From a checkpoint of a small transformer trained on Wikipedia: 16 heads of 32 (8 for keys and values).
Each number is 128 + 24 x the weight over its row's rms, rounded and kept within 0 to 255. Layers, rows and columns count from 0. Numbers have three digits each. The size before them is the row's rms in percent of the matrix's.

# down: layer 2 MLP down (transposed), 1024x512, rms 0.0726, rows 277-343, columns 128-191
# gate: layer 2 MLP gate, 1024x512, rms 0.0829, rows 278-344, columns 128-191
# up: layer 2 MLP up, 1024x512, rms 0.0815, rows 278-343, columns 128-191
down277 103:164081136104099159123146132138175183123138142128156121116158084137122160150153121138172136127116137109115126134105141127155144131130146078097103144079161115138110079123115117158155118067121148
gate278 105:108113135145090136117168126109106150126112082120123130133144143139114091136124136142145111136154106115128125163125124174137105155087137097129120123139101124126133129087150118133136180138136105
up278 103:179071145126113089132123103127134122167116143113152153085139161132097140110176123128113085121113121102121140131154119114132097124127088130066052132136114130186127177111112133129111164154154122
down278 096:125156111176121170122135123155122140144122088119137105127122159085203132100122150134114117122093109144089133164127125172124121176139133119049153112073104120129123113112098151151138136135164128
gate279 100:100147131137126099128109134132114105110132122138132092134088098186074108114112127116152153133163110112128117132126101108115118111098152110170141141157120100113114131144134096126117154161149125
up279 090:100145105127091141115153098136112119139167116150134109175117123113091041124109140138174108106153151135111146136127132125157124137149104138171141079128161122156177158102124165094096147141126137
down279 096:124118077129092137109136154136119132093109090156112158161164159135118106144118122114103094108110143112165160148186113062139145148108094172123131113129155156166145132117126147089107149141105114
gate280 104:126151198112150171128174132134090068094154100100143130148147136143082124169136124099144102105185096100108125178097121114136140132123117130120123175110124159148088156093111128147180111120153139
up280 096:187144091075092147079113090082125105157176113141147116139128117126108117160136094109124158144137132127112119098182129110145123113089104106124118142149146124154113090134105106113137195149101153
down280 103:128101110162169128164142156093092104162142127141145140097168085099118121149104134132094137135113162084108119142119132174159116136127136153163108134123153146105109131068121138141120094093142100
gate281 098:140137109090155114136112146156117153131132096139111162137099090127118143198160162122114152155135096134150122146150108164144107106115121147121145123159090169118110115100123153124093133123142139
up281 095:125101115147126090150086130117144122077108126131111139123101084094118126136142122182115128159123085122123097112147120144161134155148109144119113103106102099103130101088091158139094140143095107
down281 101:133125132114137136159090186130173145109131140098175155126081139123111123132137123075132157115122121158131122113105138153085151145134189146143129145140149160155098108120181160127110155062079119
gate282 105:146106109110116128192135116124146130145123172141112126165112146135122184141128172141055117137112113143146105185150113127122130137120157119125114139097129105114116144105137157067147148107108092
up282 098:137168112144119122107084117091131122078106090143101151119127080122136106129149146102146112108116164151136125176121119135116096157103094139143128133121130140122174121117093103124176103128130099
down282 101:137134115120126135135133120095140148131108149143166108141117172139134145157125138159134136104112171111111148139120113134136161154128144090136105118082147118106126068111161117138053176102118105
gate283 092:136134138099082165123150128094129141145118142101093107127153117134168146131139140150177173130118157184142133146137116099123150076114134109164117098166120153132095137122132144101105169111121124
up283 096:116149123158147127177133178055137146126074113141068142149141164096158112132156147132147148108126152185098114107141135105107136132124133159178140148149133122096117123138076117085171160128103125
down283 101:082156175126130124094128117135143127095101175121076129162122152135106108108134119175156155112154159154125094119158123150115124104100108124114127098115134096152114118155113213148131105109172127
gate284 107:134121101102096113146099099123096174119132138146132147116143111127142138081143110117097167108128077057136157114084157111150122124072127142164168114135116162104139093103097112147135156158120126
up284 108:101131116164069142128138101147177067129119096108064101105091134132099148127137093128120164110124105159162082141130127117151135150159155143115111153098138104117126136157143108144104102094094162
down284 104:120133115135068147097080146093113118125149112107084197138103157158151107148187108121141097170094123163156132141135155109133139151140149134112147139098141108111137143120148106161107123075119148
gate285 098:098105157113177169117103122120092097097141138115108107134118129181120125126118097132136153148138123117127129109127118128129121135165139133155108162143125120126129166096141143183128175120169121
up285 109:135209117140182093151141174146130129090093127077141135099147151119153115120141116154195135125115068113092104144126138140126110122128141139134112149162077086166175122126149146120111136140129132
down285 102:143146173136143116150121118136155124080121159080097084138125136125173130090133129115093098113129120150145108142165117147153077078131169111163140103179116146121115136088167137097132106119124154
gate286 100:089124161140098121116106075138116108114130132143107101140096116111072109138126141109100111105135135138114096129137130111109133128132175129119128132110110073155115136130162153148139139136114125
up286 105:134142149107090141104110140156110124142107101122119118143094135127082138130149133098146157136104126133145096156155161142107142128154114106163093150150056101130104124124140098123140087127097111
down286 106:110189137169156114142183118114135142120142121096153117136178177105137134125072107145111137139121114112108135176139123153103134115123117118104164115135174138125115157141140097138134147117149153
gate287 103:127117137107142132124152085096138149125136102128114151168152122125146174156150079128158113154133092138099181165141101123128158139131151167122139134136119111140129100110100116166156149116128116
up287 104:116099186112106116126173052127143146150168095154125114122161114122168138083149132093140092118110153109090105139170125119140145112145091124084124154076127146142145159092139110150139114119130164
down287 097:102117161098148176070116106131121155128114158158102143116130140091129168084082115118134092140156145118137115123155120114152124128158128130129130122133153133131109192147154103138135125105150139
gate288 104:080096124142095128089135175118115149117117136130115115104105098145126090140167147137142140135141168125100135118161121119132108186151106170157112146129141094139110087153138126131108141187178116
up288 105:118146132106145084131159109122144113102119104116130174142125193103114191134123136148113133162163101138113137154107151184145113081120147117095176133143147112099150142108085092107081118146085134
down288 092:087146142124121163141109133095113137150148140112143152115174120141156177095116173153132158089150128152118124134127174136128112177069156137140096076137126140160134145094113149106168100109140122
gate289 095:165127117157199091102151126113119109152137135118091169117141139091100092163094129121112127162125073151180092112111109118143102106124121138132140109157113113121144152120140116121133120130137139
up289 100:150130132168108165146158116109135148158150109157116157107103104136124153128128122121167122086125104132155141099130180125180157109158144147098142183118144151131088097117096127138136093127145107
down289 107:157099099129213139117094178117115136136130122093141137128129142109112176153114107115148146173142136132120161130121119103075116178130086113144109116133168115089154129152144142150144113099156179
gate290 099:106129099178121146118140132134053102156177111085124126104094125105125116131110090157100107098112106116096168165125128124159136120131122166146112094133119134123126130150169129153140113103154110
up290 098:110106128161114128138125124113141122143118119164170134119089095161107139170170085105140109153119123123091098108116179134112184155120167151123128085163144111140101088104140165165143088173134132
down290 085:139166151156150127154127133098101091146124106099080102110133159092158098109062157118132130087132125142103124196160125100168118080164136120096105133085130170131138163142150155129118173077105103
gate291 090:141107147120161120090122149142131085103129118178143110148130120132156109137104142132129102074152137126099151158145114134117110141157138109168091144104133125108125143166155091110116126147129130
up291 092:176126119152083144104132122186094152135186129104131118100126098140134113149104120116123150122125107099141106143155074140120151105124122091111137127073139140129119109131123096168130120095147142
down291 103:145168151122092075126146113116135171113140119118123121114098178132070118141123106117138136117144146137097147133126131124074113096092159157109147139141181126141116142131108152117152136127098153
gate292 099:147114171092073123137122155083125134135101101129131108095139142125083114133089130132145134160139122181131135121154142148116094128161138141120209139130101157110123160146127138162092148112149120
up292 099:133118156116178141134141128137129098121123126123096151096116125133112126105108119115142118115162142102092174094134076111120107145107124135153162173152105094113123123154133084129147153063143118
down292 104:168096149171149096154111134130104199135106119148144141108117161103160138152104133157126145112146182142153130124149082130107177126112136122117124138113136129129126146113094137120119131155123112
gate293 096:156109124104096120124097119128148179145160139104173090121138157125124122123109129104146108166090120112143142122105102122151156084137156130110152138106108133125107126154138167115166154149140109
up293 089:141158133127103094115109134171143099108134137122135106153133141135158129095162139115114145133119106109158151134093121138153140137160136101075149101153072130093138114096143118103175174129116157
down293 098:126110130115138122143147128090192121112160116136110154127141160165123112150125100149134140163096148139153142133162120134159115105113143113113102126170093116117104130129151080126149133134123120
gate294 123:181127112158142099132164131068147138130109116140161193138153148127146143150140125158115106135095104110132141127161093173114061090123132129140122103138074110127105130083096142107125193141137140
up294 125:122112130092119144113113165161145137144128118144129113109140126127136109148124152108149109126100116145107179098107165151149152187133156101114146132079175174104125133139151123110146137104139107
down294 085:094137125170094119135098134126142125159129112153121142124142136132138163143113116102134141125156139111123160136127138138119111123090125144139168113141135113118170144091145107122149158136157109
gate295 097:128149118153166130118105128131110122144161134138136093140125155119125111133070133125124136145114094169149155146155114106126125133132104178129104116101120123083138142096133135122147121132159145
up295 099:147129134103103134081141131139132118112133130132145144124123138140151161128099079107104098148102095123155122185141166141145160152123132128126135159124102119141146091122145135159138121195172139
down295 101:148124140107142117103151127158122134117134143111121109128118130125148094159102143100148118158164089131141114135170117106115070082117116158126121148142157089117122131129112130164158123127070134
gate296 099:207130181128176143151123100111143136127074124114126106127132136121120138141088177100135134097119137109082110151139128118106138078115138135146135172127104165108125167115094150137102121117120154
up296 111:157143129168146118170123099092116137125128133081171101116124130148106172128105158118107159134128127137141115135155100142112125121108176137140142118114144106126163172136174132133141143150108141
down296 101:130112126117119135104087131091133127156139163142149136095143113151114121179139130087115118168120135106133113140150139142109134135084162124090119115114124134139127160157126122139091074107131136
gate297 098:148111172152135115114153114080093142116153141103106130132129113112086111109161098094119113109150136079084103130122108160128108133151100130146102127138131127151083140133105085142119135142124168
up297 107:150100111110077128129091152130148099140088131105117153170127140162158103113149107111169098168131117114154138101081160119132133112111090110094110100119135153143133090153146139115118149126131123
down297 104:138122169117125101156120141131170121190127104085111138120133118138153084147159117174106081098131146136151128136121082084126140094152090190140152147169133149167111130113185119097109129134131109
gate298 092:125145129136145084130101133128147121115111114137162103141141126092066186119165113168134101129136152152101146137168109100117107105098103156166159117099117109103155159157146125126130126122102131
up298 097:118160121142104134135129102104145100123121130155151149087102133124121126153058152133110147171162130114147137115123127156104140087114132117128159133072148141141135192154114157153106105104146113
down298 103:098094172120131136156142146138121166115146153108121131136090108098172147164103135114106113129118151157167118141102141126129185142164146207173122157145093127158114128104115125114159130117138094
gate299 108:093148098174146123131159133125175090126113099152105129169138097135180101129132110160093142122134150136073128098156181135145115119119171132118176132123150157135151133179166133109122141120141065
up299 111:124169094128121154132134129155110162139120094135108135172090124127119144156139141138127138101111113133107137129124169117135095093149148115133124122155146135143169107145098103107123134110130074
down299 097:133131149082148123157140100106137122119114110111107102139138140130105112154097094100183093125144166118152122142154092125094119091135159121170136129141134147108116088128125124129123114127144140
gate300 098:111112143104128113091155139115099135137145114130098128098150128099152115129106121149128136151122136111128125134141140157143145119104170120077116130170139153104142192115127136117133120118154153
up300 092:130147219126100128153152131104143129072121165112143165099166101101153115119108087110132121088096110140112103139112108087143151156137096135148119122096100111141080117157160130118125119124116101
down300 096:093154163165123133145129174130126089117083139116111121142108151111135141098103105045125121110144110113125108123134073112109119145100071111159098146124083097134175106128113121088117091111131047
gate301 097:120148132075175097126126097111150164074091119116145095076135130110124131136145118121099132143136100140142152146115129124114086119101133165136144126144157162193112157088158120144116129114096066
up301 101:118110089088141152111109135132107113126115142094148120103128093106149128119128139163080085120146162125141163135133124128132124100107128108115141129118117083102099178144125137106101148162096090
down301 102:135132093136115155125139150128121153169120146125163106155109182125145126146131098148138097136149122118115163102176107143180099122181134067135106142144148096142168121161117108143079155144113108
gate302 094:125156136162134118099097082112172124087104127116087144125113127118134131121130143108145084110106140146141121142185115105119119088128122113099143163090110148139133151119126143131118140163147142
up302 101:163104114126114110171112151105127105133154134146129136121096139100060142125145142164119156093148100143174152106083150135132159147131179112184133117117144133136133096103148154153148164132108126
down302 101:143132133121148122135168122138124150137132141142166121117134120108174097143120147105141133146162118142129109171136139143114174114157132181137104167145155160132147125162119148106123125121130101
gate303 094:154118128123120155084110147156151105142113108104154079111121129117139127130119139133139071164041109145074143144143182146127184119140093131107140134074177180118104135101107121141118183107151145
up303 099:143102164144151153149153098128125124160119102143116137127141106158088104125140100122106122106147123128148119152130151168131166155157134112112130128115166198152125119150167186154139158137088122
down303 098:089144137113162122138106119138111133141156141147090143171097110133151150118124166150124142107117122157084141084104166137126137080103132137121153162115150132150110097125099079132171119166165156
gate304 097:109073085120122111093103153165089119134098097127115145106126129140175106131142126113113143103140134125104131113144126155165114157108159076146123112120131104135122174158136140100091161118111111
up304 094:149122160097141143129170112078163147104140134130177113118117112084111106112111113160124085106112111177140091132114147105088136117129129167106158090132162133149112114135136122135143120114120122
down304 102:113141093159123092114130108170167139130135085105132100170124136160118097111153151139127128138125111092134099146124098101105164112154109152133094150173103150106136124099114094120143125198142126
gate305 108:104105141119119103128112142116134152156124140109136169144168099158121192160111145131135113149134132135094118148164131145169144110156120151105140119172142148095104180135133147114144134120139104
up305 102:129175127104120153125135134129136112182117094124132121194124104153113092150121141127121089133100109149108124147122121118117099122132083139129115113170133116098121096136130155130186162122127152
down305 100:121126170114103111083158138144172114078115084184138138124123098095095105119124139102124113123139121158097155122139129106129112109177117094120104145143113132159135161109154115128153105098119095
gate306 106:128121151080114111150086137133125147152155119134125154087123126160089111088117129157104137116167093148119159165137149103133112126088111121137114144161155125122178139139103126076154104160114118
up306 096:123118199154149104153131152132176170179161078165099123156111127137130165151148180130120121146185113164141109168133135190104128124148117132128101121115107106135134133149101114152090151099091151
down306 097:116161095182127103136163109083119125120142148144152140159152129120152161152161082093142105104108116172139115082159146146112126148110113129131139140130147139166104081112159128147113128136107124
gate307 106:094092124082136082109114095116120093152093137128109108150150179110123124121106073176124164170147146134183152136092127180114124107147116170122150121147085170092116057132135148122086126158134095
up307 105:151131088089105117144153128111128132154145090096140082112155155135150122103118106115140163156147137097103133081076100117121155100121141123112092064121101112137180095119098105088106116139148130
down307 102:141098114150100118134175155104129147123175112166133129142120084130097144084140129119133093088112147141110119158074129119139117181117134106154098127104137148131125104164108118111098152110146142
gate308 095:157123109060108123123120129122107107136109090088146107145180103108084127111136101150151166129115102140171114164089129124137102105102081165124110146133098114108146139112142115098079139144156127
up308 095:145129116158154168130120100131119179122126148111158109122130116113127127164126134141147119139192145123094118106142157129133166129144154128134115135079136117143116158198161101110118101153108122
down308 103:122132088101142130123123137118117127067110161118071126136122090128145166180122133162170115100105131104100137120106070121090105131127128099146110107140148082126109121182122120101127143148124155
gate309 105:114147128105125100118142132113156147138086124082146158104130123095122141117103128113134175097144147128121115159121152137122118096120170122158143145103132141133162166103109088111125143128147098
up309 109:159114142131096124140126140146102103098134123165143082170118127197132093140100170145095132123134119128146130135090137114172109122181116083101102140128150166094136130150109149153147106169076132
down309 100:109150122147115118118143152133126193149110121107105190103144098130122127122143145102135132141156110116152094175126083135088126144119144134147140154120159119169104150146111129138166146124112108
gate310 103:174124140146133128126132089104098099160144069143163140167099157107116148158103116113102146164144134132160111149117152131128134122121101115121141160071136168135097108172112092153140131109128110
up310 098:163111087141147152163133168151122137123130122165124132132121113135155141114141117139114115080164159118091131074109156194131166162137154101115135143128167100133154118118188118103116119127128125
down310 101:085126149152065133113115115125156131122149120110149104102122121133110113119155096113117129142130137181104087120151128111114088103150132169158150149141134087088170107103150185101127114139153118
gate311 097:156143115159145154131140109179168134116124132118116117126156099160108103128155157115127127115114170122128162145149128085117112122108093116133073144135127196144104127098146141096114127114131108
up311 099:122151135143123137143119119139112137123135162119163124123112159138097147101106117106077148153121176119166147127125095116093102135091139120138144141114096148154128097160111150121145096125071111
down311 100:066107146119137091101154136118126103096089064135141139117135147125161110100131104132164134167146063123118158131095169135147144126136171150120108102115163121110095151121064097135133100164122143
gate312 101:141137087147105159150137133088101175135133133116159152093097167138127138175094112093085102130163110157179116148128126097133113130128089167143158098085116148151142132104143136108130107111164128
up312 099:155130097150136116128138131154106142120133126141130127075101176107159178147170141155159136132165120054120116117123124137124112090143130143091094109068132117124172171102150151111108139148115127
down312 104:106108100106164112125150151099167155130120178124125140144139165124122097140162151101162136069096127158137129158172164130095112132121179149155143096165118078129125109164110147136124170083122106
gate313 094:137133128176143123160127131095091169126111149117096148100102125133139138109104111150129115155112120140139107129182126148137143132097091136104078158124089128151124173137139145152155070152082166
up313 099:127147126074098122096101137127125131108139122152150125154088198146105110076140124127083124137083126131136145128106107117124142141134146113132119130061161096127157142172139104155143136106135127
down313 107:166141145124170126173155106109127124135138104169120133114124093116140129121108165103106166136118159152140126117127112160123071132105119113142158149149111116101136128116121116122132144146133152
gate314 100:145093164095120113122110127112128128145126137111140085128120129104095119107079127142120138126149155169081150128146119097088143139123130122140182106120094141138093094163140080095146129126147139
up314 099:081128108148089127125133164139108088098130172136142133125122132154103102125090086144148161130087128120096109112143107109144142103089158106079122125118133105114151147132108154095063147121122144
down314 102:094110133148161103101097140113097127133144087100170105138130153096138128090108180122106167126108104141117168134113133091125115161116118092107146106180102161136107135120133144133111143150101121
gate315 104:117101146135133144138169157149071122155103104097132082106125159120123168133136103082149152107142080145135147174147164129152151128165153131142113113139134131115142146128171164146105121112068110
up315 103:130145140093120147130105113127112152161104109129144083090163138093118151121093108121149159115145067122158099115133138136128120122150186115156145105115105131090076099133103126169121124149100133
down315 110:141124159111125127134132149134203144115117150115145115175136082125120149141084096157116128133098119155137156118074125126135082103156127086162112141151100179111102114149116181147118130104171102
gate316 097:133126099127132117141074182159142110119114115173121129099091111173147111142123125118124142146168095085127146115122170163172144157103106140121122087114154128101142156154125135127116163133120119
up316 104:114124140125161127147158119132110112180125096141133118142104159116158147175095193103158124123091140116162116135162098124130094069115122119122116143123110125136113125107130127146145146119104174
down316 092:111144181130129076080145117106099130157116104115087132124103174067144095123155137145141111102165151142113109111133121177124093126115147135117080089145170150120173131110134122129154124104102149
gate317 108:113075144127151121099100111110167113148095141146130153092164144092147106142148139168127131149124132171108170167143130115190088111120128151131123150109117136131114092146117138106122113158144113
up317 123:095105134119120119109106140135135152164106126174105169179133162103145162105124164192113115116134118121179093109142138104146124116130133118157136108124123140132114151158125172153141130165103135
down317 099:086111160131124162140164091175160133148155145158143138153144143094144122093121112137139155125104139129116185144141104102146113098153151137094120125106120112126139109136124110123118155136150119
gate318 091:141162153166123146072099132148099163141157114128151106090124115149166138139133134109132145129148132126160107148098122117151140116125136143126156189111105107123152077113118093120158127130147144
up318 102:098090105150118082138132156118093104104113110124118119114153140151149149150123127163138130121152124118131135122153145101124114150118139130125170139112152146129117121099138146133124122117123119
down318 096:166069106133142124140156093141145097122132100147156130149131106173146095156141106125158112145137159124139079102163138139122197108109125158136075106163109099145145148157145177128129108168152139
gate319 112:131129120150124104118124117110105103119130104084144133098113112109145153135154109128105102137135123151129117165187195105160131109115105121141125137145128136119135173154128057135174116127134110
up319 111:157100121127132140083126136127150128092141151163134141138129119120142151139151133106150116119143143157162113082109171181162125108167140114169154160149123129136141149155122143141100138115099151
down319 099:107141111132088148133123110139085118138127136187142119136120169098128157135141165089168092084139128124111155113084116112099154084145143107122109115116124148148149179143135130123157100167146099
gate320 100:141140112117137091128128140147070081129126164168122095136121142101149169098150116108127177120108178126108135124172125120142139130080139135114138113116123109153116147096132184105174134100121149
up320 096:140122085120111070155146138119135102094125146154122088137123164080140114125149120114148134124146141156134111109176146096149132119119112198181104162123097102118154126127131095122059109156128140
down320 100:149106137144129075142125100115111132090153154151123099130142139132120143089133097097112147126158112155119116141140141123192149115109149197120094108109127111146139106149124138170116118126126142
gate321 099:096122093143100118133115133106090121132102097117138113133111131144100135100132143118124115132155134152182140151134130125161118137131098086168109093127109126144139150107106149147138118112100138
up321 096:127103154147134115116087120116142153115140101169139109174135117073109124092136159135107143113131128123122054157137113116129133100194148097154148074150130134133141105121107120105129137166151138
down321 101:123137141153101106106119159108093161100131126108136133065159142128124138095126143084118142106135116153117161135155096166104131145106090112142112113115141188148130173101104117099138113163142112
gate322 097:166123107106135157163128132122133125095109135094170140107119073153124102172136127125130160128164094097152110126098191131131105126122106132160135131148105101130155120121113148133139059142097110
up322 099:179114104120135106123146165175115120114122097156148129128129118128106166135114128118119132136148149134110121086161141080121129157112105141100116119107138132081195121128158136143076109127058124
down322 102:122111101117121141135132148170109132144136116163104097145123143112082161170109088143139134130095166138148139112130155141129119128138146127104126178158140106159151116141100138114145112113139151
gate323 095:111126171129123093129130140105113110106120141163156138107177125105161143116126153178113141148113168155130132135063101124118156153115153129144116097168126136108116135166124123141104105130131148
up323 094:124140125085102125170061106090078154138159112154125105171111149156087106128146072088113155138134110104143120109102159135124089111102143125158094132134099118149100128159157125123118113151152063
down323 100:132133099124156131114124119165106136137137108147099109133121132132153124150114138106151159124149132115149108138171144122099113109121129149162146144125168098136124112129172135158143126104165145
gate324 092:103149166136107106134127107109055090159136142154146158098122147158129100161100089156161095111127140135099134138135119091149138084158150163075091158134129140106088136152137132128140124127112136
up324 090:147142127158134105144148161096108118134163091156108117154162140109156134124132123144130124099115101115145166181142110077178104136128074100082126156114087117109156108107098129142129110124152132
down324 095:119112133109149173138123127123145137109094176162111158127118127160111135149149098163130117164199105096154112108096155162126094119108163114146136131155110145085092131135117111114123102120121124
gate325 110:175110124179121139103109106104169152100125146158164144108143123143139124150162110096131143132098164154114117095165080133170159097153129137155089154098120160127127121117114136127114114109136118
up325 119:118138126173149119138128114126105135150115140119126140199114123142126100126145148108119087128154100131115168089143143140122147122118149134110125142072123135135124110148169085142141128136112087
down325 099:110122101125154083159151114146138156127175117123118123143098142141120140119124120126131095139147113180131133118093126099169124122157140117155110126110123123110133088125146111164074159118158139
gate326 097:152094144123169114135085126075090100068126123100113132119146147146094148138130072124065149162128115163164114069128152139143138095088155126103135101111119130118155111153135128154164118147121121
up326 097:166097131140149098117139135151119117128137126121160137147130127142098130076122184116077125148146130180135120136128132116116140149118088128115127150162093123141127125077159155124154145109124144
down326 100:129102140115151105103082146183145115107131127147102155158102140139085116094110126111127124113164120123128168130132151069096152104118130141135118133129083165102135139149140145105131124132124134
gate327 115:129129131125104125094130098125116118106133103133133088096123150128158088134109128078145125069158164088149150148127124123144119134151115140089151133121163080101128122134124181145148109132160115
up327 117:130107126119166134157105148127142101125113128095144143132161140118111202131122122172125079154117129162077117111101126139109146129140148073154124123091125152115141122122127124092112145115108120
down327 109:147099113135108152110125167132156090162132153084124129130147114122135133142122107124130108082103105154128089118137127142095144114127112137114099137089148114135133116099118097117099141112134131
gate328 103:131127133110129139140109159139157146153108159096082114124112135125136131156087149117156098125087162132144199156154118121132133119098141108112133126109073155121110090142129148150138132170119125
up328 093:107140140133125144097122145109129073132136159144117103103130150106129132129103161116108161137144124145089153131070117094119142133129111172148120133158158139145142139135122144130163094152112097
down328 101:150147121110124119136094135108139131152087120129111128106101120141087131122115113102113133150128116088121117163151152099127145140111152161150148140181113143133134161123108123152132104126126128
gate329 094:107126153110088171140116095120112131113100123119150148092109082090122093135138139074139181140122125104122126128157102107126135134104124135101130071109121114097166076133126147130063108075072160
up329 095:105141125118170152108106137147106134112131136113131158120127146104134124159134090113108094160163142125128106099108159147111163105143134144141161114142121102112130148119085129145112156116133142
down329 105:142148117096160130112139105135141106190105136175116118206132104155143088117120186133128163121122156096143103149074100146111083119130119107115129125147132149118151109129138140129156145137103130
gate330 107:128090133130135132138107169117136150126141097124104121126146158164138132147125153126156161134104069087107123135089136127138187170157173157108124144144122113155102121154105116170135163126111128
up330 103:142144121107116131116101157075165127109159104164103105112098154144140114132070126106138138134125117090113136134096131136135155116168105134105121149125165093183087143116121119185129181120118123
down330 102:105125124140126092159103155118112131134135147122096110118102138065148152126146179101182121136132163159174116093120129147112140145129146140154109105144145113144089127105140122163113124155126102
gate331 098:112172143166119083096130137124106104141132077131129148122111116111128117162103163120098112125146147080110139089142127129145168126137148143163126112074115104172116127124131132144143127088137115
up331 102:143125146136157133139149119135137116134121130114121079154131116130181144099149144185141178119150098157146108136119127096105155138137114103139176179142133112147123062137109164105117136166099128
down331 099:133084166114140170104132119172144093083109163160147120161110125115158136181129145094107131142113139089118129150135126140115121137065142143143155120153165118157130144113104193195094150150054135
gate332 108:160126110115100120138127103120136146061152123184124096142160097128103120126165124094155142121107138121168113130109145118139130138134124125154175117124129112113160130112132097131134144126143177
up332 098:079103068133130130093157180126170133155116128157142156115112117103143106125188118116125131094138126174120088105140124135104083104114118119128136116094132134145113067100140183107122143119163118
down332 097:167109169120096113102125159098097159191137101096087115120147162118129134163135086157074132109145137149097127139173121139151131136129146126110126183151107123099125142142123126138163130130123107
gate333 098:123154141129128100144110120113094113116061119118111129124129096138104089134152126116107159109137150113106116128080122128128131127105096177177089110143157077092157118130134108108091115110156134
up333 099:145128162135129118186101134148100137124124147124132144081136121139112133127143123127120070103099128155157127138051146114118134101143173115128126123150113096098116114133122132138119167139125131
down333 103:130051097112151176191081120109147097105117127143129101159101114129140100141112151120129090129108157148135162116108095139127101091120123129185120115135100151095118119163136163135117174141168111
gate334 096:103116122101100109130161158137098094101126112120149104162141095118133091154101147148111148124152083122141168100107166117118100104074142106124123132130140124104122115105131050056120139144193135
up334 098:129103117081147079114134111136149115097129145106158121114098103111156129131151155135157133135107079107177163137104112170144090135103159136099162097140104153102131143125124132113154113125122123
down334 103:110122110148101139137093154132131133115148149116131119081129184111096172153175168107131115104127128132137130150131127118183089140113114084143136158154155156074121112091117144115164106140105120
gate335 101:143200116128082087159097114141128062097154132100106110143106128096155106159095122149120139141137137098146137089147141133119124136140174101127154111124148102126110085141109140123115129162129099
up335 096:122129121162098092188145091119126137114146102097130118131160149115172138115124108155135171111135122106112122136091151142086155129126112137175119159122145094124120136127146114175106117129105132
down335 102:157152122107139141141100138104112116120149087086144169129144144138153060093140170132157145140100163141109096131111119146117139152117128149145150147121144088078131133110115112161150117116124131
gate336 105:126100116119092150145116094136156163119150145113076118109105085142144153135102141144128147141129134158126156135141150157161101136084139141109098155150141117138169171098130109133118124129139103
up336 091:121163103122150174124159114099153129153146111148149142165171128136108135154122115136113095130130130115105126174131121124151136123193163157149135132145147112103123064114124081142136171123083134
down336 100:123063079161114165144182119104111116116139159091125115162104177117132155124125109103092124137168173116136161125135114142114080144150136139158128156159181122124130127100132113104132135125108136
gate337 107:108127133110128153143131073098114123094133108095130103120113118120115097126130139113136125094141102168119138105122080119165112152131173161138139174124117117175114110114092087110127113143179123
up337 112:154128137144131111131121132132182148114130162138173131123106090188136150149149125113163163148114110124140086114151152109108160094143151096163111104153145102101151172133155174130111140148160128
down337 076:102138112143119174112139116115091103107138101125113130131162184074117095095084137167127115065139156131120142141136097127133123125100132148097151162113112157153086123122066081123144132120115128
gate338 097:133119131144123112135142114102119106112124158164118129162093158149147077137100144096116117134121121114135138119118114105117135112143120155143117105104139130156136130091119127154139150176137133
up338 102:115134096141083117121139128132142142175150140156117110136134134136141149148135131151178115122151140168048133092154130127144146143135089151114107165105111101149165138148147111136103101134149113
down338 102:105157131124091151095129110107146124132152143175154115113147128134127168154073141159196113107131120148103144122115116123105136133133119133122152125109167160135138133108151154151129122126172116
gate339 101:097138129152148120177181145076108138103117135094124136132081183150127134117095126144162134164127146144175133127102123143141102137116134148129152105134140133157157141112148116130167141139132142
up339 094:152156089153115142124143134142109150143110158134105120155163135151129117140136098117156093118094111068136127107134139087100096097125124095128107129100185139123114135119090141127130103132115089
down339 107:092141102097170130162105165107108166110169138114138137119090091190123124155126091121149118095145118130136116135159122114108145069128139140145109070151138112151141122133108147138125114149097108
gate340 097:105148133123131117138130146138128143147176171095147147113150117131056115119183128123107164139190107104133124073098133120137107131109121148096145129152138153135095112144140174140148156168112076
up340 095:114090167162155102124115110134110163139160104134134157140121131140105098096135152104138142135154140120159082124141111149113156089113125147198090124108118122135061137096149155115128172170112128
down340 091:098097095157134137124083150149134132154128038092132133139137139098134139126169130102110120108112184141135102122103124096150097162171151147144150111136121130094115067125144123144128139160116127
gate341 090:149109136131157128111113119132159155118141138102137128070110109172099121094146160136102114138140132119155147118114091080109109161153123126122119100102127163145139176140118126152170103136123143
up341 093:119103140104139108103112085132135140151128130164115119123142094099093148124133164144105126146142096141170128112105105111113149164156128107155153062101102153156105165169126111154145092181146156
down341 105:111103093144106152114117161094143147136082144108116128074074138123126117129141128103149108124083137135104124107132131146151093143098161162119070138115111146162144099152101144088117082144142139
gate342 102:098101111151149155152149120151166108166133118133114147098175149117151119142180086147107132115083148161139120117137124090106116137125110125140172131110156112100148164144112098113135141073168098
up342 105:128106159147149084116136136093155123099127089111137114129093125130172138131104124159143106101149122105127114119126142161118128158135135164134155093116132136155084165122156158124129118130103167
down342 105:144079140108143153131151098125146153137141140122128157082168117138132129142100114131085134095152120164120084129149110121120104124116103124094097148126123130135126109132135089113162104104170101
gate343 108:125106149120112128096138078105158125140082138136152133175109142122145141107119126071120103151079114111156146118142092067152130127149175137126147108112125135112153189135151154147159151097137136
up343 097:119104104125105137112111194108141098114171172151153104139131129138125163068141147115114126114116141133139116161110129132179118106142155146097117127123104131128123152146185141096113104137115139
down343 100:115135128140134112116103106191113140087090138123102119170109141111164084117109129122130098172125097104119143136146105101099090154148134114185115132124129133134128118129154104147143141117145060
gate344 098:124114123163131124124137146152105119122120142086117157124130164135136153143154136132098135128146107087128169126151079151142097136143120122182162114108144144111100132156126135143126050151139119